Weights of a small GPT-style language model, trained from scratch on English Wikipedia: hashed n-gram embeddings, learned residual scales.
Each number is 50 + 10 x the weight over its row's rms, rounded and kept within 0 to 99. Layers, rows and columns count from 0. The size before them is the row's rms in percent of the matrix's.

# layer 4 MLP down, 448x1792, rms 0.0689, rows 109-217, columns 256-319
101:52 52 34 61 34 37 40 60 51 38 41 51 59 58 53 45 63 41 59 55 32 55 52 33 38 58 50 58 51 45 47 58 43 52 53 47 53 54 55 51 40 57 46 26 58 55 60 59 33 56 40 48 58 55 58 48 31 71 34 61 40 40 50 48
101:51 73 44 54 68 60 41 73 59 53 40 37 50 66 50 73 62 34 40 61 29 57 26 36 50 55 52 48 44 56 55 55 44 44 41 45 55 52 31 46 43 41 56 49 35 48 69 49 62 39 51 55 75 50 56 54 55 54 56 42 66 57 49 35
097:55 62 45 49 50 37 45 57 49 48 44 43 57 50 48 44 59 65 54 61 35 49 33 38 51 53 56 44 66 44 55 63 52 37 35 62 45 50 63 53 45 67 40 39 50 51 66 76 39 42 59 59 58 50 37 50 39 78 65 47 39 34 47 47
095:50 62 62 40 71 58 43 41 53 51 44 47 32 53 41 79 44 69 50 48 50 38 42 53 43 61 53 49 62 50 49 55 53 34 39 56 60 74 68 46 41 56 61 43 58 55 46 67 72 43 50 57 56 66 51 50 65 40 67 45 50 30 35 50
098:58 51 50 40 53 47 56 41 49 50 55 62 40 53 64 49 44 48 50 39 44 40 64 65 39 54 31 47 46 34 51 56 59 44 58 67 50 60 44 69 48 71 48 51 66 54 50 66 42 72 42 42 53 48 41 60 52 60 62 58 55 66 32 33
101:62 39 47 46 62 45 51 54 46 52 61 51 53 59 57 59 59 43 58 42 52 70 42 56 53 32 49 32 48 59 59 51 57 64 54 41 56 36 36 47 52 58 40 42 51 69 46 45 32 54 43 36 54 52 42 45 58 71 28 69 62 38 41 40
099:53 68 60 56 58 51 47 39 24 43 25 36 46 46 48 48 45 55 51 46 39 47 54 45 54 59 54 72 49 57 48 40 52 39 40 52 63 63 54 44 60 56 44 54 67 40 43 55 45 58 51 63 55 42 38 51 53 68 53 78 56 59 44 46
103:63 30 23 44 55 34 73 48 40 54 52 40 35 45 58 59 46 64 46 57 40 69 39 44 50 58 64 47 60 57 39 42 55 43 47 44 47 55 53 55 49 49 50 55 49 52 50 50 52 59 44 63 40 47 37 40 37 40 28 65 39 45 50 60
099:52 69 65 50 33 38 53 52 42 58 42 50 58 57 39 54 32 40 58 59 51 48 54 59 46 60 53 53 50 58 39 44 47 44 58 56 69 59 62 75 33 37 37 54 61 54 64 62 56 55 53 36 44 57 55 53 55 44 42 54 41 66 62 44
097:59 43 52 39 54 61 61 59 53 55 51 39 72 50 39 58 53 50 51 60 36 56 65 56 51 47 50 41 57 78 43 43 52 46 58 47 46 35 58 31 34 37 52 59 48 54 52 54 43 42 63 51 36 52 56 52 40 53 66 52 48 45 46 23
099:50 54 43 54 56 51 39 36 59 37 46 52 38 49 59 46 38 48 47 32 60 52 45 45 24 42 42 52 66 35 50 47 61 46 51 49 64 54 44 52 25 47 60 61 47 45 50 28 57 49 46 44 59 47 47 41 57 34 64 49 62 37 38 35
096:48 58 44 38 46 21 53 57 50 56 47 58 58 36 48 61 44 55 54 66 33 41 44 35 47 45 34 52 56 50 42 61 52 42 54 59 38 52 53 58 41 56 61 43 47 57 44 47 44 28 50 42 62 35 56 62 47 88 50 33 50 26 56 38
098:57 46 77 31 30 60 34 49 26 51 75 51 47 67 63 46 61 60 50 45 55 43 53 49 56 34 40 63 41 51 43 44 46 48 66 52 58 41 45 49 55 62 37 44 42 48 58 32 71 41 59 39 53 42 47 33 42 59 64 65 52 71 53 49
102:46 60 66 47 35 61 44 52 56 48 51 49 66 43 56 50 52 67 54 47 39 50 42 69 64 57 45 75 58 45 61 43 44 48 48 41 44 48 60 52 49 51 43 44 42 52 38 29 48 46 43 40 50 56 55 42 43 68 37 48 55 39 61 46
096:72 55 31 52 54 49 41 54 45 50 54 52 44 60 58 40 48 31 55 57 43 45 56 44 50 42 36 60 44 47 32 49 54 52 52 50 44 48 36 61 28 46 54 61 49 49 51 62 35 40 58 48 60 69 64 67 47 49 33 37 51 39 44 51
101:53 63 46 63 51 66 40 40 33 56 45 56 49 34 45 54 48 41 57 71 55 57 37 35 54 70 51 58 45 49 52 50 58 37 53 42 65 54 42 48 37 61 31 57 43 48 47 53 45 50 46 56 53 61 53 40 57 48 55 41 52 68 77 49
098:60 50 57 49 57 44 43 68 29 56 44 48 77 54 51 53 49 56 73 44 45 61 58 62 66 45 50 58 58 51 52 54 55 49 62 24 34 47 32 73 49 40 52 46 39 53 62 66 53 62 46 45 52 49 50 50 41 51 42 62 69 65 54 45
102:57 64 42 48 40 34 49 46 60 57 48 57 70 46 52 47 34 59 55 53 53 50 38 36 68 41 55 40 63 46 55 51 47 56 51 44 46 66 45 64 52 54 39 46 81 41 52 39 64 41 48 41 60 52 37 54 45 48 45 56 42 55 44 50
101:36 51 62 35 54 38 49 55 66 47 46 41 37 65 35 45 66 37 44 44 45 72 48 46 55 38 21 50 65 44 66 42 42 30 47 37 57 72 60 56 64 54 28 57 40 38 56 24 42 44 54 50 44 53 50 62 48 49 53 54 72 38 38 47
102:51 44 39 40 43 60 54 49 49 42 37 44 28 58 61 30 43 55 42 36 64 50 44 51 60 29 53 52 39 52 51 39 49 30 49 49 45 50 61 59 35 49 43 55 51 42 52 46 53 48 54 50 62 36 56 54 49 37 36 64 46 67 69 57
101:53 63 45 44 63 51 33 32 47 52 63 49 60 52 51 59 51 49 57 43 38 49 56 45 59 48 60 22 36 49 49 56 43 37 50 63 72 36 35 48 71 70 61 38 43 49 41 50 47 68 52 63 50 41 35 45 30 63 52 77 57 53 24 61
103:56 61 56 55 60 48 35 51 43 56 48 66 59 30 48 45 71 54 62 20 56 53 48 48 51 59 60 46 48 47 37 58 60 65 50 50 12 66 43 50 42 62 54 57 46 41 48 36 24 41 51 50 54 49 57 62 46 42 39 53 52 51 57 65
101:46 55 54 55 61 60 48 45 51 54 37 50 53 40 43 39 44 61 51 64 72 38 58 29 53 53 52 61 47 70 51 56 53 57 47 55 47 51 53 45 41 62 50 31 49 59 52 62 36 50 70 53 39 34 42 41 36 42 39 51 46 59 37 36
100:67 52 20 61 53 61 57 58 62 67 46 49 59 37 38 32 53 38 35 41 52 39 43 69 53 49 37 55 50 34 40 59 60 38 62 60 61 54 34 47 34 28 50 50 36 54 44 67 40 68 51 34 63 56 62 55 30 31 50 25 39 45 21 46
101:49 25 42 57 51 22 38 52 48 52 60 50 36 46 61 40 51 47 51 53 57 47 43 55 43 40 63 61 37 61 44 41 39 44 51 53 39 43 61 39 59 48 46 55 50 48 66 48 53 33 57 56 55 47 53 57 72 30 59 42 55 38 56 56
100:44 56 54 39 74 48 46 58 55 43 68 47 60 62 49 52 37 53 54 65 47 49 58 50 54 40 56 57 57 52 65 66 45 32 41 47 20 61 65 42 54 43 57 66 50 51 47 73 60 54 51 49 42 53 35 56 53 47 47 48 36 48 66 65
099:60 31 48 60 66 50 42 53 63 32 37 38 50 31 37 47 36 54 59 57 61 36 54 31 47 62 35 48 52 49 49 48 51 49 57 48 63 73 59 55 57 81 51 46 40 49 41 61 48 67 41 50 44 48 61 35 56 53 50 40 48 51 45 29
098:49 56 50 48 38 46 40 41 67 51 57 54 60 47 46 51 66 43 45 52 44 37 50 43 50 39 53 41 53 29 51 55 51 51 67 47 39 40 45 57 28 59 51 47 41 50 53 50 51 45 43 52 50 48 55 45 54 56 56 52 43 56 54 48
100:49 58 52 68 47 61 53 56 68 50 44 46 47 49 42 51 58 55 55 54 51 56 48 45 44 53 60 37 52 58 49 53 52 47 41 58 42 50 46 47 57 48 40 42 69 57 64 65 47 35 49 42 52 36 55 63 43 26 54 42 43 42 51 41
102:44 43 41 38 41 53 44 70 52 62 62 58 34 49 47 38 54 54 45 52 57 67 58 55 34 45 41 62 65 34 36 35 64 61 43 65 69 48 61 58 53 51 51 40 48 62 54 46 59 25 41 51 40 61 28 49 49 66 49 61 47 58 38 62
102:44 45 64 48 45 44 51 52 58 40 40 43 57 42 62 40 55 59 66 41 42 55 54 34 39 46 50 46 53 86 53 60 50 44 56 52 49 59 44 48 42 59 45 51 63 38 39 49 55 39 47 67 51 62 57 74 51 57 45 51 47 58 41 51
096:47 34 39 47 61 57 66 62 44 44 12 55 62 53 45 46 63 34 52 35 59 52 55 52 44 52 38 63 57 49 48 58 49 48 53 59 69 41 39 54 74 50 45 60 22 66 60 61 53 42 34 25 62 43 56 39 37 64 45 48 46 48 54 56
106:40 53 32 53 38 62 56 36 47 50 39 48 51 42 36 41 55 33 57 58 45 69 48 47 60 54 48 58 48 45 60 41 48 53 59 36 72 51 50 68 30 44 45 53 61 44 49 59 40 61 52 38 57 55 50 75 74 58 33 51 42 74 45 66
104:59 52 45 54 63 52 54 54 35 58 44 41 50 62 45 57 57 34 33 56 61 52 60 48 62 48 44 49 53 58 55 62 53 51 56 45 59 56 54 53 66 43 58 64 43 42 54 24 70 60 41 46 47 51 60 45 54 48 46 56 65 62 50 50
099:43 79 42 39 36 60 39 54 41 62 44 57 34 55 41 56 32 44 49 60 40 49 47 30 50 62 51 32 49 38 54 58 54 62 27 45 53 59 47 36 32 54 52 35 43 40 43 30 36 57 57 68 56 39 43 52 36 45 67 54 63 66 52 40
099:63 71 44 53 33 59 58 50 40 58 29 48 51 44 47 49 48 65 53 36 51 68 43 52 30 39 35 47 60 45 46 65 64 57 50 69 57 53 66 41 59 53 55 60 58 41 52 36 38 47 53 44 44 47 46 52 30 70 56 38 34 27 60 56
096:44 47 47 59 53 63 41 56 46 54 47 34 53 49 55 64 59 79 42 49 58 49 57 79 49 30 39 41 41 45 46 49 43 59 60 55 41 61 44 59 39 53 62 36 54 47 40 50 67 46 61 49 47 53 52 54 49 43 42 55 67 73 38 45
100:51 32 57 41 53 45 60 38 32 45 28 47 36 52 29 50 42 49 41 61 30 53 54 32 51 30 54 58 45 46 66 46 60 47 59 59 61 42 55 29 52 63 58 56 49 37 53 46 50 63 51 58 43 43 51 53 48 65 36 37 42 42 56 35
104:37 32 31 40 54 46 59 64 68 46 52 46 49 32 43 34 54 62 50 62 59 61 47 37 56 62 44 40 38 57 32 49 60 69 69 57 41 60 47 55 55 59 59 39 45 62 34 45 52 57 59 56 48 54 51 59 56 47 44 55 32 53 58 57
098:56 47 47 55 42 49 30 30 47 29 44 44 20 31 42 42 60 49 74 63 41 61 61 41 45 61 56 33 56 39 38 56 48 45 71 53 42 47 55 34 62 40 63 42 41 53 71 55 47 51 21 50 53 38 29 55 74 64 46 61 52 59 53 57
101:41 57 59 60 47 46 63 54 63 62 55 55 49 55 54 51 61 64 55 52 61 47 50 32 57 55 67 57 47 41 41 50 46 54 44 25 54 59 34 40 62 49 55 44 56 53 57 57 75 46 60 40 60 59 44 66 49 59 35 52 43 44 56 35
099:50 49 54 44 46 57 53 60 33 49 49 41 44 66 34 45 54 65 48 44 60 74 65 60 50 52 36 60 57 61 48 39 57 54 43 48 44 46 51 49 42 53 44 52 39 49 59 55 24 43 60 47 57 58 40 47 43 62 50 44 41 54 62 62
103:45 68 35 34 57 66 51 61 52 49 68 44 45 66 37 41 38 28 51 36 68 49 48 40 44 51 47 45 41 63 54 53 58 49 45 59 67 37 60 36 42 57 65 49 52 42 60 28 38 37 56 57 50 56 52 53 47 45 53 60 51 46 37 51
099:49 43 51 58 46 58 53 48 40 71 31 47 38 44 50 50 56 38 42 58 60 61 39 55 65 30 42 54 39 35 53 44 62 57 42 48 42 33 46 73 44 71 45 45 47 41 49 47 65 60 44 40 51 53 45 44 60 39 39 57 66 40 51 67
100:47 49 48 49 53 51 49 36 43 52 51 69 49 49 54 69 38 35 72 68 34 41 59 48 61 53 66 56 48 44 54 60 58 51 69 44 61 57 55 48 66 52 49 39 63 39 48 56 36 58 42 51 52 46 50 39 26 66 59 39 36 35 57 63
103:47 54 53 62 59 53 46 36 42 46 67 48 47 54 63 48 48 35 31 42 47 53 36 64 72 43 48 40 46 44 50 54 69 47 41 40 37 52 60 34 48 58 55 40 59 54 62 40 58 51 69 56 53 62 67 52 62 48 63 44 50 63 47 59
097:47 51 33 43 42 46 47 55 48 59 56 41 38 30 60 60 55 47 55 27 57 52 56 81 54 73 29 52 46 51 66 51 44 47 43 47 68 28 44 41 38 71 48 52 48 49 63 54 49 56 51 45 49 54 46 52 37 44 55 41 47 54 46 43
098:56 52 49 49 51 43 43 53 57 47 39 64 57 52 53 41 35 75 59 69 63 59 43 73 43 43 70 30 48 45 56 53 36 53 50 85 68 62 43 62 70 39 44 34 45 67 44 48 53 44 67 48 59 70 46 31 56 68 45 57 50 33 43 49
101:52 56 41 49 68 47 48 41 58 49 26 58 60 59 46 64 53 64 68 56 55 46 56 56 43 40 43 47 30 51 57 53 57 56 43 52 48 61 42 67 42 67 54 47 45 49 52 70 36 55 48 44 46 48 65 57 30 55 46 58 51 47 48 55
103:66 46 36 49 44 38 62 56 59 56 57 44 65 46 40 58 29 56 55 70 59 39 52 38 62 54 37 48 45 51 43 52 35 53 55 36 58 52 50 46 60 42 52 38 50 59 58 51 35 59 45 49 54 40 67 51 50 62 48 50 48 46 47 49
102:77 52 56 53 51 59 40 50 50 52 35 54 48 43 45 35 34 55 53 64 57 45 55 34 47 58 44 37 43 81 48 55 53 41 37 51 57 39 54 38 36 53 50 52 47 54 46 67 45 04 56 40 49 59 47 40 59 54 56 50 41 31 60 59
100:61 59 72 48 33 57 48 55 52 55 53 46 60 57 41 57 44 47 53 56 65 44 51 61 38 36 64 29 47 60 52 46 59 53 57 34 50 65 56 57 36 34 54 54 37 46 58 37 48 48 44 56 46 47 59 36 64 54 58 60 44 54 58 48
101:42 59 60 56 60 64 69 63 43 40 65 62 70 47 49 44 51 53 55 53 60 51 54 78 41 53 43 41 49 42 54 45 43 56 41 51 60 14 52 60 79 41 51 44 57 35 48 67 57 65 43 40 48 48 55 36 56 65 54 52 53 58 52 57
102:47 39 59 40 64 32 41 52 60 49 57 52 42 50 55 52 50 50 49 34 40 26 65 29 49 61 70 58 59 44 47 58 54 62 50 60 44 67 62 59 57 50 58 74 49 51 52 32 43 57 36 53 44 52 58 48 56 49 64 51 39 42 54 66
103:49 43 33 57 51 30 23 32 54 48 34 53 46 47 25 58 50 36 43 56 61 49 38 64 43 51 60 62 47 48 16 49 47 52 47 60 48 55 61 55 64 50 40 78 43 59 66 40 59 57 58 48 47 45 42 68 41 53 47 38 56 57 69 58
100:58 72 39 70 52 54 44 49 42 47 42 46 28 48 58 51 59 46 42 62 61 35 46 56 49 39 44 40 50 55 57 46 55 47 33 54 49 56 36 43 37 34 53 50 45 64 65 52 46 52 29 46 58 56 46 48 51 47 47 53 56 58 55 47
102:58 66 51 49 54 46 44 59 40 53 56 44 40 61 43 44 44 68 54 80 59 42 57 71 55 64 38 61 42 50 44 42 55 33 54 45 40 53 51 45 35 53 60 48 47 62 62 51 58 35 46 48 38 40 46 40 44 61 40 51 50 51 37 48
097:44 63 55 40 57 49 33 60 66 55 45 49 33 39 40 46 63 61 61 49 43 50 47 67 48 55 48 48 55 55 66 60 53 71 53 56 59 64 47 66 39 40 44 57 32 51 52 58 35 43 40 41 72 58 57 56 37 35 48 69 68 46 43 55
103:47 44 49 51 51 44 48 48 40 68 47 44 49 55 48 63 53 51 54 56 52 56 49 30 60 53 56 64 42 69 48 41 50 38 51 47 52 51 53 45 41 48 47 61 58 58 33 27 58 69 74 46 56 60 49 57 56 38 43 42 52 17 49 63
101:44 57 62 68 38 42 50 39 55 49 40 53 72 44 57 26 58 51 52 67 50 43 37 60 44 53 38 41 60 55 42 51 41 46 43 44 54 77 48 44 44 59 68 46 80 54 49 74 46 42 65 49 44 64 46 55 65 54 52 55 64 37 46 60
096:39 63 45 51 42 31 59 63 64 41 36 65 60 51 33 65 56 52 47 45 46 52 40 45 42 45 64 56 54 42 49 42 37 46 35 56 58 54 48 41 51 53 49 52 56 44 45 41 54 48 51 41 38 33 56 56 50 58 45 70 38 53 33 61
101:42 50 44 61 64 53 55 54 37 38 45 47 48 34 39 42 49 66 45 56 48 46 59 45 48 38 40 64 31 63 55 60 41 43 55 50 40 67 46 46 40 53 59 44 41 53 42 59 51 48 62 69 49 51 46 49 50 56 65 53 33 42 44 55
100:55 48 40 61 71 51 53 56 59 57 39 53 69 29 57 47 48 47 49 51 47 74 54 41 42 48 63 37 52 62 40 36 48 41 49 52 26 36 55 42 51 30 46 69 56 51 35 29 53 33 50 54 42 56 53 47 42 43 50 67 36 47 44 62
100:61 40 52 63 50 42 59 36 60 54 56 46 46 57 61 48 44 32 35 47 51 45 35 47 45 51 39 40 62 67 41 53 73 50 45 48 52 39 40 60 53 55 50 57 42 62 39 35 68 36 63 50 51 44 56 45 60 40 49 33 63 46 47 49
101:46 47 43 51 54 56 64 73 54 48 51 44 44 38 43 59 69 38 53 56 47 68 52 51 46 54 51 46 56 55 55 59 54 59 36 26 55 21 83 60 62 48 51 43 53 59 52 62 49 44 51 56 32 49 51 59 50 58 47 40 43 48 59 64
097:56 67 62 49 47 51 63 42 56 49 53 62 44 45 71 42 50 47 52 45 39 69 36 45 60 57 53 57 58 41 54 43 42 49 59 42 33 69 51 36 52 42 50 51 50 42 59 55 57 44 59 39 44 49 56 68 54 37 35 46 31 54 57 45
103:46 41 59 38 50 64 54 50 39 59 55 44 69 62 59 56 46 45 46 49 48 42 40 43 55 46 55 52 46 32 50 60 57 48 38 39 45 64 49 47 75 47 42 53 39 46 47 45 51 53 30 39 58 58 51 56 50 47 55 52 61 38 51 34
099:54 62 63 51 63 53 42 37 38 40 52 49 51 45 47 21 33 43 53 61 52 35 38 43 52 41 33 37 56 47 49 46 55 65 43 58 67 52 49 47 41 57 48 55 57 43 60 42 53 71 61 35 62 51 29 33 53 56 33 61 52 52 61 56
096:54 57 51 53 52 66 64 49 48 51 52 53 59 37 68 47 28 35 46 52 39 46 55 36 54 49 57 61 45 60 32 59 56 64 32 53 46 46 55 46 48 35 45 53 55 47 57 38 49 40 36 47 43 47 47 63 55 35 54 46 44 37 75 60
100:46 48 64 49 57 59 51 44 63 35 47 67 54 67 48 46 59 58 56 54 43 53 50 71 68 59 46 55 49 68 58 41 39 54 46 44 41 59 48 55 63 52 42 42 52 60 34 69 70 79 58 46 59 60 59 47 57 55 75 42 49 49 50 56
101:50 43 50 55 59 42 52 43 49 43 45 54 51 64 53 59 48 64 58 20 61 43 48 55 51 51 58 54 65 23 68 40 46 55 45 38 50 46 44 49 67 49 57 47 48 47 43 55 34 29 48 57 51 41 53 40 53 56 45 61 48 54 55 61
099:52 57 57 61 51 44 44 59 59 50 46 49 44 45 61 44 68 71 42 24 62 27 47 55 47 56 46 48 63 37 66 64 55 49 49 47 49 55 33 67 31 46 53 37 38 38 48 63 37 25 51 46 74 24 48 57 37 58 46 59 64 55 44 40
099:40 48 49 57 45 54 45 40 28 53 57 55 37 39 60 65 57 72 54 43 44 42 62 45 71 60 53 33 59 42 37 49 48 52 58 43 44 44 32 60 30 43 44 49 62 41 62 30 45 46 49 66 44 46 43 61 40 59 48 66 45 40 27 33
101:41 48 45 51 59 45 42 57 71 43 50 58 47 50 64 42 49 47 52 23 49 32 51 55 67 37 38 47 52 49 50 49 66 44 50 31 43 37 52 63 61 46 43 46 29 56 51 46 75 47 49 49 53 39 59 44 59 51 41 44 54 46 48 41
099:42 77 42 49 46 74 28 37 39 59 50 51 52 31 55 43 53 51 37 58 38 37 54 71 35 46 56 42 41 38 58 54 54 48 47 29 34 52 45 65 67 63 47 42 57 54 55 55 43 42 43 57 41 73 49 43 53 35 58 55 51 54 55 41
097:67 52 38 46 45 61 54 58 51 37 57 46 49 45 38 55 48 41 35 35 69 61 47 53 43 46 56 34 47 55 58 63 38 49 44 38 47 47 50 65 33 31 52 40 61 51 54 49 52 54 64 47 60 53 55 55 54 48 52 38 65 52 44 35
096:58 64 42 50 62 56 47 54 59 67 58 53 77 71 56 46 60 48 51 67 44 50 39 55 57 39 55 42 48 61 59 55 56 42 57 48 55 43 49 39 42 73 59 45 55 72 60 44 58 44 59 49 55 57 40 67 35 71 35 40 52 58 49 40
103:66 47 62 54 45 68 41 43 47 48 66 47 72 29 49 58 52 47 45 34 27 47 56 64 46 56 52 47 55 65 66 56 54 60 44 59 61 43 48 37 61 53 46 63 56 66 49 40 72 65 30 53 45 44 47 53 46 46 49 59 41 50 67 50
105:54 43 54 56 35 53 46 57 39 43 54 60 55 38 53 37 58 60 54 74 61 69 48 34 37 46 59 30 58 60 53 52 48 47 49 50 49 45 65 54 73 32 43 57 54 47 81 68 60 49 44 48 55 60 58 48 51 35 55 49 57 38 43 56
102:56 71 42 56 39 29 63 51 53 47 47 46 48 41 48 44 46 43 65 46 65 54 35 45 63 43 48 53 34 60 60 40 62 49 43 29 40 48 34 76 23 42 58 53 54 49 50 63 39 36 39 47 54 65 47 61 47 49 36 24 55 56 48 37
106:48 51 62 51 57 54 60 61 57 40 38 57 49 58 42 62 53 55 43 61 60 52 43 48 46 68 48 45 45 34 49 55 53 51 58 42 55 54 50 52 48 26 78 57 55 51 33 60 40 31 41 53 55 64 61 64 52 48 40 44 50 71 82 70
102:45 55 43 62 51 54 49 50 59 52 31 53 61 42 53 51 43 42 48 61 37 45 47 49 68 51 51 58 53 33 61 38 52 63 42 61 55 43 50 38 39 54 43 52 69 28 54 53 64 28 62 54 53 56 50 57 52 67 51 50 52 56 57 59
102:39 35 41 56 50 51 62 51 58 54 36 62 55 52 39 51 43 41 41 47 51 43 40 35 42 42 44 37 69 75 36 56 54 52 48 52 43 56 48 54 41 51 43 63 75 70 40 54 31 57 56 64 43 47 55 42 63 41 67 39 38 24 36 39
097:53 54 68 53 56 52 65 46 59 57 60 51 44 59 52 51 46 34 52 32 54 42 66 58 57 52 71 45 46 39 64 52 49 43 44 57 45 52 32 38 44 53 64 41 35 46 53 34 42 33 44 47 36 56 46 59 41 55 50 52 59 16 46 38
102:54 55 40 49 48 60 55 39 38 62 71 43 40 49 42 34 41 58 50 23 47 55 66 61 62 50 40 57 37 29 41 48 40 51 56 48 74 44 51 42 48 47 45 48 49 55 37 45 40 36 55 39 54 48 52 53 55 47 49 51 49 35 49 67
094:40 42 51 68 40 58 52 53 38 50 53 42 45 64 43 54 50 58 39 70 32 68 47 35 30 36 49 46 57 61 40 60 52 46 65 48 47 45 55 45 51 47 42 47 49 41 47 68 57 44 39 37 46 50 44 54 51 51 46 45 56 53 58 62
103:50 63 58 54 60 64 30 62 47 55 36 51 67 57 32 61 46 43 52 57 50 45 40 58 42 59 61 65 61 57 61 36 41 37 41 49 70 33 37 49 53 44 53 39 52 43 39 48 38 57 27 55 43 42 52 43 45 39 32 81 64 58 62 55
101:53 51 48 59 55 61 41 49 34 56 44 40 65 64 48 57 53 52 53 41 54 44 54 43 54 62 33 54 56 57 61 55 40 44 51 72 29 59 55 59 50 51 39 35 49 42 57 42 41 52 64 64 48 41 50 38 60 53 55 49 59 55 48 45
103:44 32 42 40 40 66 39 40 56 59 48 47 63 65 49 61 50 42 49 72 46 55 55 28 56 61 40 52 33 65 45 49 58 51 54 49 43 34 49 50 37 68 40 43 41 38 46 58 65 45 42 46 69 50 45 36 59 50 47 45 31 63 61 63
100:60 55 44 61 58 54 47 45 65 45 42 37 50 49 39 53 69 35 50 65 49 62 64 55 45 38 30 48 53 58 45 42 41 50 44 38 45 49 49 53 56 56 51 51 38 42 41 23 55 53 47 39 49 41 52 39 58 40 49 59 40 59 64 54
096:46 51 57 70 40 44 50 60 62 39 47 52 67 59 52 50 31 59 43 51 42 51 45 46 37 29 46 52 53 63 58 41 58 53 40 35 39 37 49 56 29 63 49 73 52 49 39 69 33 70 50 40 39 39 50 58 56 68 32 52 47 22 50 58
099:53 59 49 49 60 36 47 40 61 59 61 55 59 47 47 30 39 60 58 51 65 51 50 50 55 65 56 43 56 53 54 43 53 66 38 39 38 43 52 48 58 44 54 43 49 40 56 58 44 49 37 73 47 69 38 51 49 50 71 40 39 66 68 60
099:53 41 55 54 59 62 40 34 43 68 40 45 50 46 44 41 56 41 52 41 48 50 54 68 56 40 44 48 60 50 51 51 55 47 50 47 57 34 46 46 61 49 47 74 49 48 49 40 39 50 41 49 46 53 48 43 48 53 52 47 53 53 40 32
101:50 74 30 37 57 54 42 36 39 64 31 59 44 70 40 38 50 36 50 66 32 36 40 53 54 47 57 76 54 70 37 63 52 57 52 54 50 52 52 55 43 43 48 55 61 46 47 47 56 38 64 56 63 47 37 53 40 39 55 36 58 62 36 50
102:48 43 62 52 60 55 59 28 34 52 36 57 59 40 65 51 52 59 59 49 28 39 47 48 39 30 51 79 39 50 46 41 56 53 55 40 44 52 29 63 31 41 58 59 50 51 47 51 56 63 49 51 50 61 58 58 50 43 73 47 46 28 51 27
103:65 56 41 31 33 52 47 49 61 58 62 54 67 53 40 40 43 64 45 49 65 25 47 58 65 49 40 48 50 32 33 43 65 55 55 48 37 49 38 54 59 79 52 52 55 34 60 73 46 44 67 48 48 52 59 56 58 70 47 45 56 65 42 52
096:46 52 56 43 49 62 43 45 49 56 48 50 27 72 58 40 59 41 66 59 65 54 45 37 34 53 43 65 56 51 64 47 50 43 65 52 58 29 35 55 26 32 50 56 48 54 46 44 42 55 58 63 49 48 45 57 55 51 43 49 51 63 50 46
101:45 51 18 36 39 45 34 33 41 57 51 60 63 53 48 51 66 22 47 45 44 56 48 47 34 40 47 48 53 55 54 47 56 50 40 25 45 57 45 47 56 37 39 46 50 50 56 45 44 54 57 49 46 40 45 51 49 64 58 44 30 57 38 40
098:44 55 51 59 63 52 51 54 69 57 42 42 59 46 53 34 70 30 37 73 42 49 63 33 55 47 56 53 53 36 52 46 58 53 46 51 54 46 58 66 47 50 55 65 42 48 43 53 34 52 36 48 42 51 49 59 39 39 53 43 44 59 43 53
103:49 33 45 46 62 51 46 54 39 67 47 48 66 62 53 58 45 40 54 50 52 38 57 51 51 48 56 39 52 40 45 35 50 62 45 44 19 24 58 56 33 52 59 30 38 66 47 53 63 52 42 51 74 52 53 50 55 63 32 29 60 49 52 59
100:61 58 47 58 31 63 50 47 42 57 50 42 62 53 44 53 41 50 66 61 54 53 62 40 45 45 62 50 60 43 61 61 72 54 35 41 43 44 43 27 28 39 46 57 39 50 70 28 43 56 52 48 54 45 44 37 53 42 50 38 63 44 71 43
102:44 34 45 58 56 56 46 41 60 43 39 53 54 28 39 52 56 57 64 59 55 57 53 36 47 59 51 63 69 52 51 52 49 62 47 48 77 40 57 51 45 64 47 38 71 55 58 68 55 39 47 41 53 42 59 58 65 30 29 45 58 48 50 54
100:43 52 36 63 52 45 53 48 78 38 47 43 50 40 65 44 46 66 44 28 52 54 26 56 51 63 50 27 45 58 60 56 56 62 49 38 55 45 45 62 32 50 54 49 44 41 35 62 60 28 49 53 40 41 54 32 58 46 51 62 53 58 65 49
099:55 35 53 58 54 41 49 52 44 58 84 54 47 33 36 49 78 45 51 56 31 55 51 29 42 61 48 46 50 57 46 53 42 58 45 34 36 60 53 51 53 49 38 64 74 39 29 46 45 57 60 49 49 51 51 55 54 72 54 45 43 50 46 53
101:46 18 55 46 52 63 76 55 46 51 46 52 59 36 55 50 46 49 51 21 46 48 56 31 44 41 68 45 41 44 47 60 48 40 47 55 50 53 48 47 50 46 50 47 45 59 55 46 62 43 60 37 34 40 51 39 60 40 48 45 44 48 55 55
101:40 37 54 48 36 35 58 49 65 57 36 48 34 55 70 64 34 64 51 49 61 57 57 35 51 55 55 43 39 42 28 57 56 41 53 47 65 47 65 31 62 41 22 53 66 59 55 47 44 45 47 57 63 53 58 53 45 50 32 39 44 30 75 68
099:42 49 56 59 30 54 73 60 40 52 71 51 55 54 45 36 47 51 39 49 49 40 51 58 50 57 51 36 58 36 56 52 55 47 41 57 53 33 68 36 59 45 52 51 53 39 54 65 50 74 46 45 43 68 52 51 38 53 55 49 62 32 44 46
101:73 38 71 52 51 43 44 40 37 56 51 61 48 44 48 59 48 31 44 53 55 51 60 61 61 33 59 53 35 38 58 54 54 33 36 50 62 54 46 36 47 51 36 50 55 53 47 48 47 48 53 54 48 44 58 38 52 59 32 34 38 49 58 53
102:50 45 38 46 55 43 47 43 61 53 56 59 55 49 42 63 52 28 56 53 70 59 51 66 39 49 72 64 42 43 55 52 47 41 67 52 51 44 54 59 51 41 45 61 41 56 45 64 68 48 44 45 52 54 60 40 36 57 55 54 44 50 55 62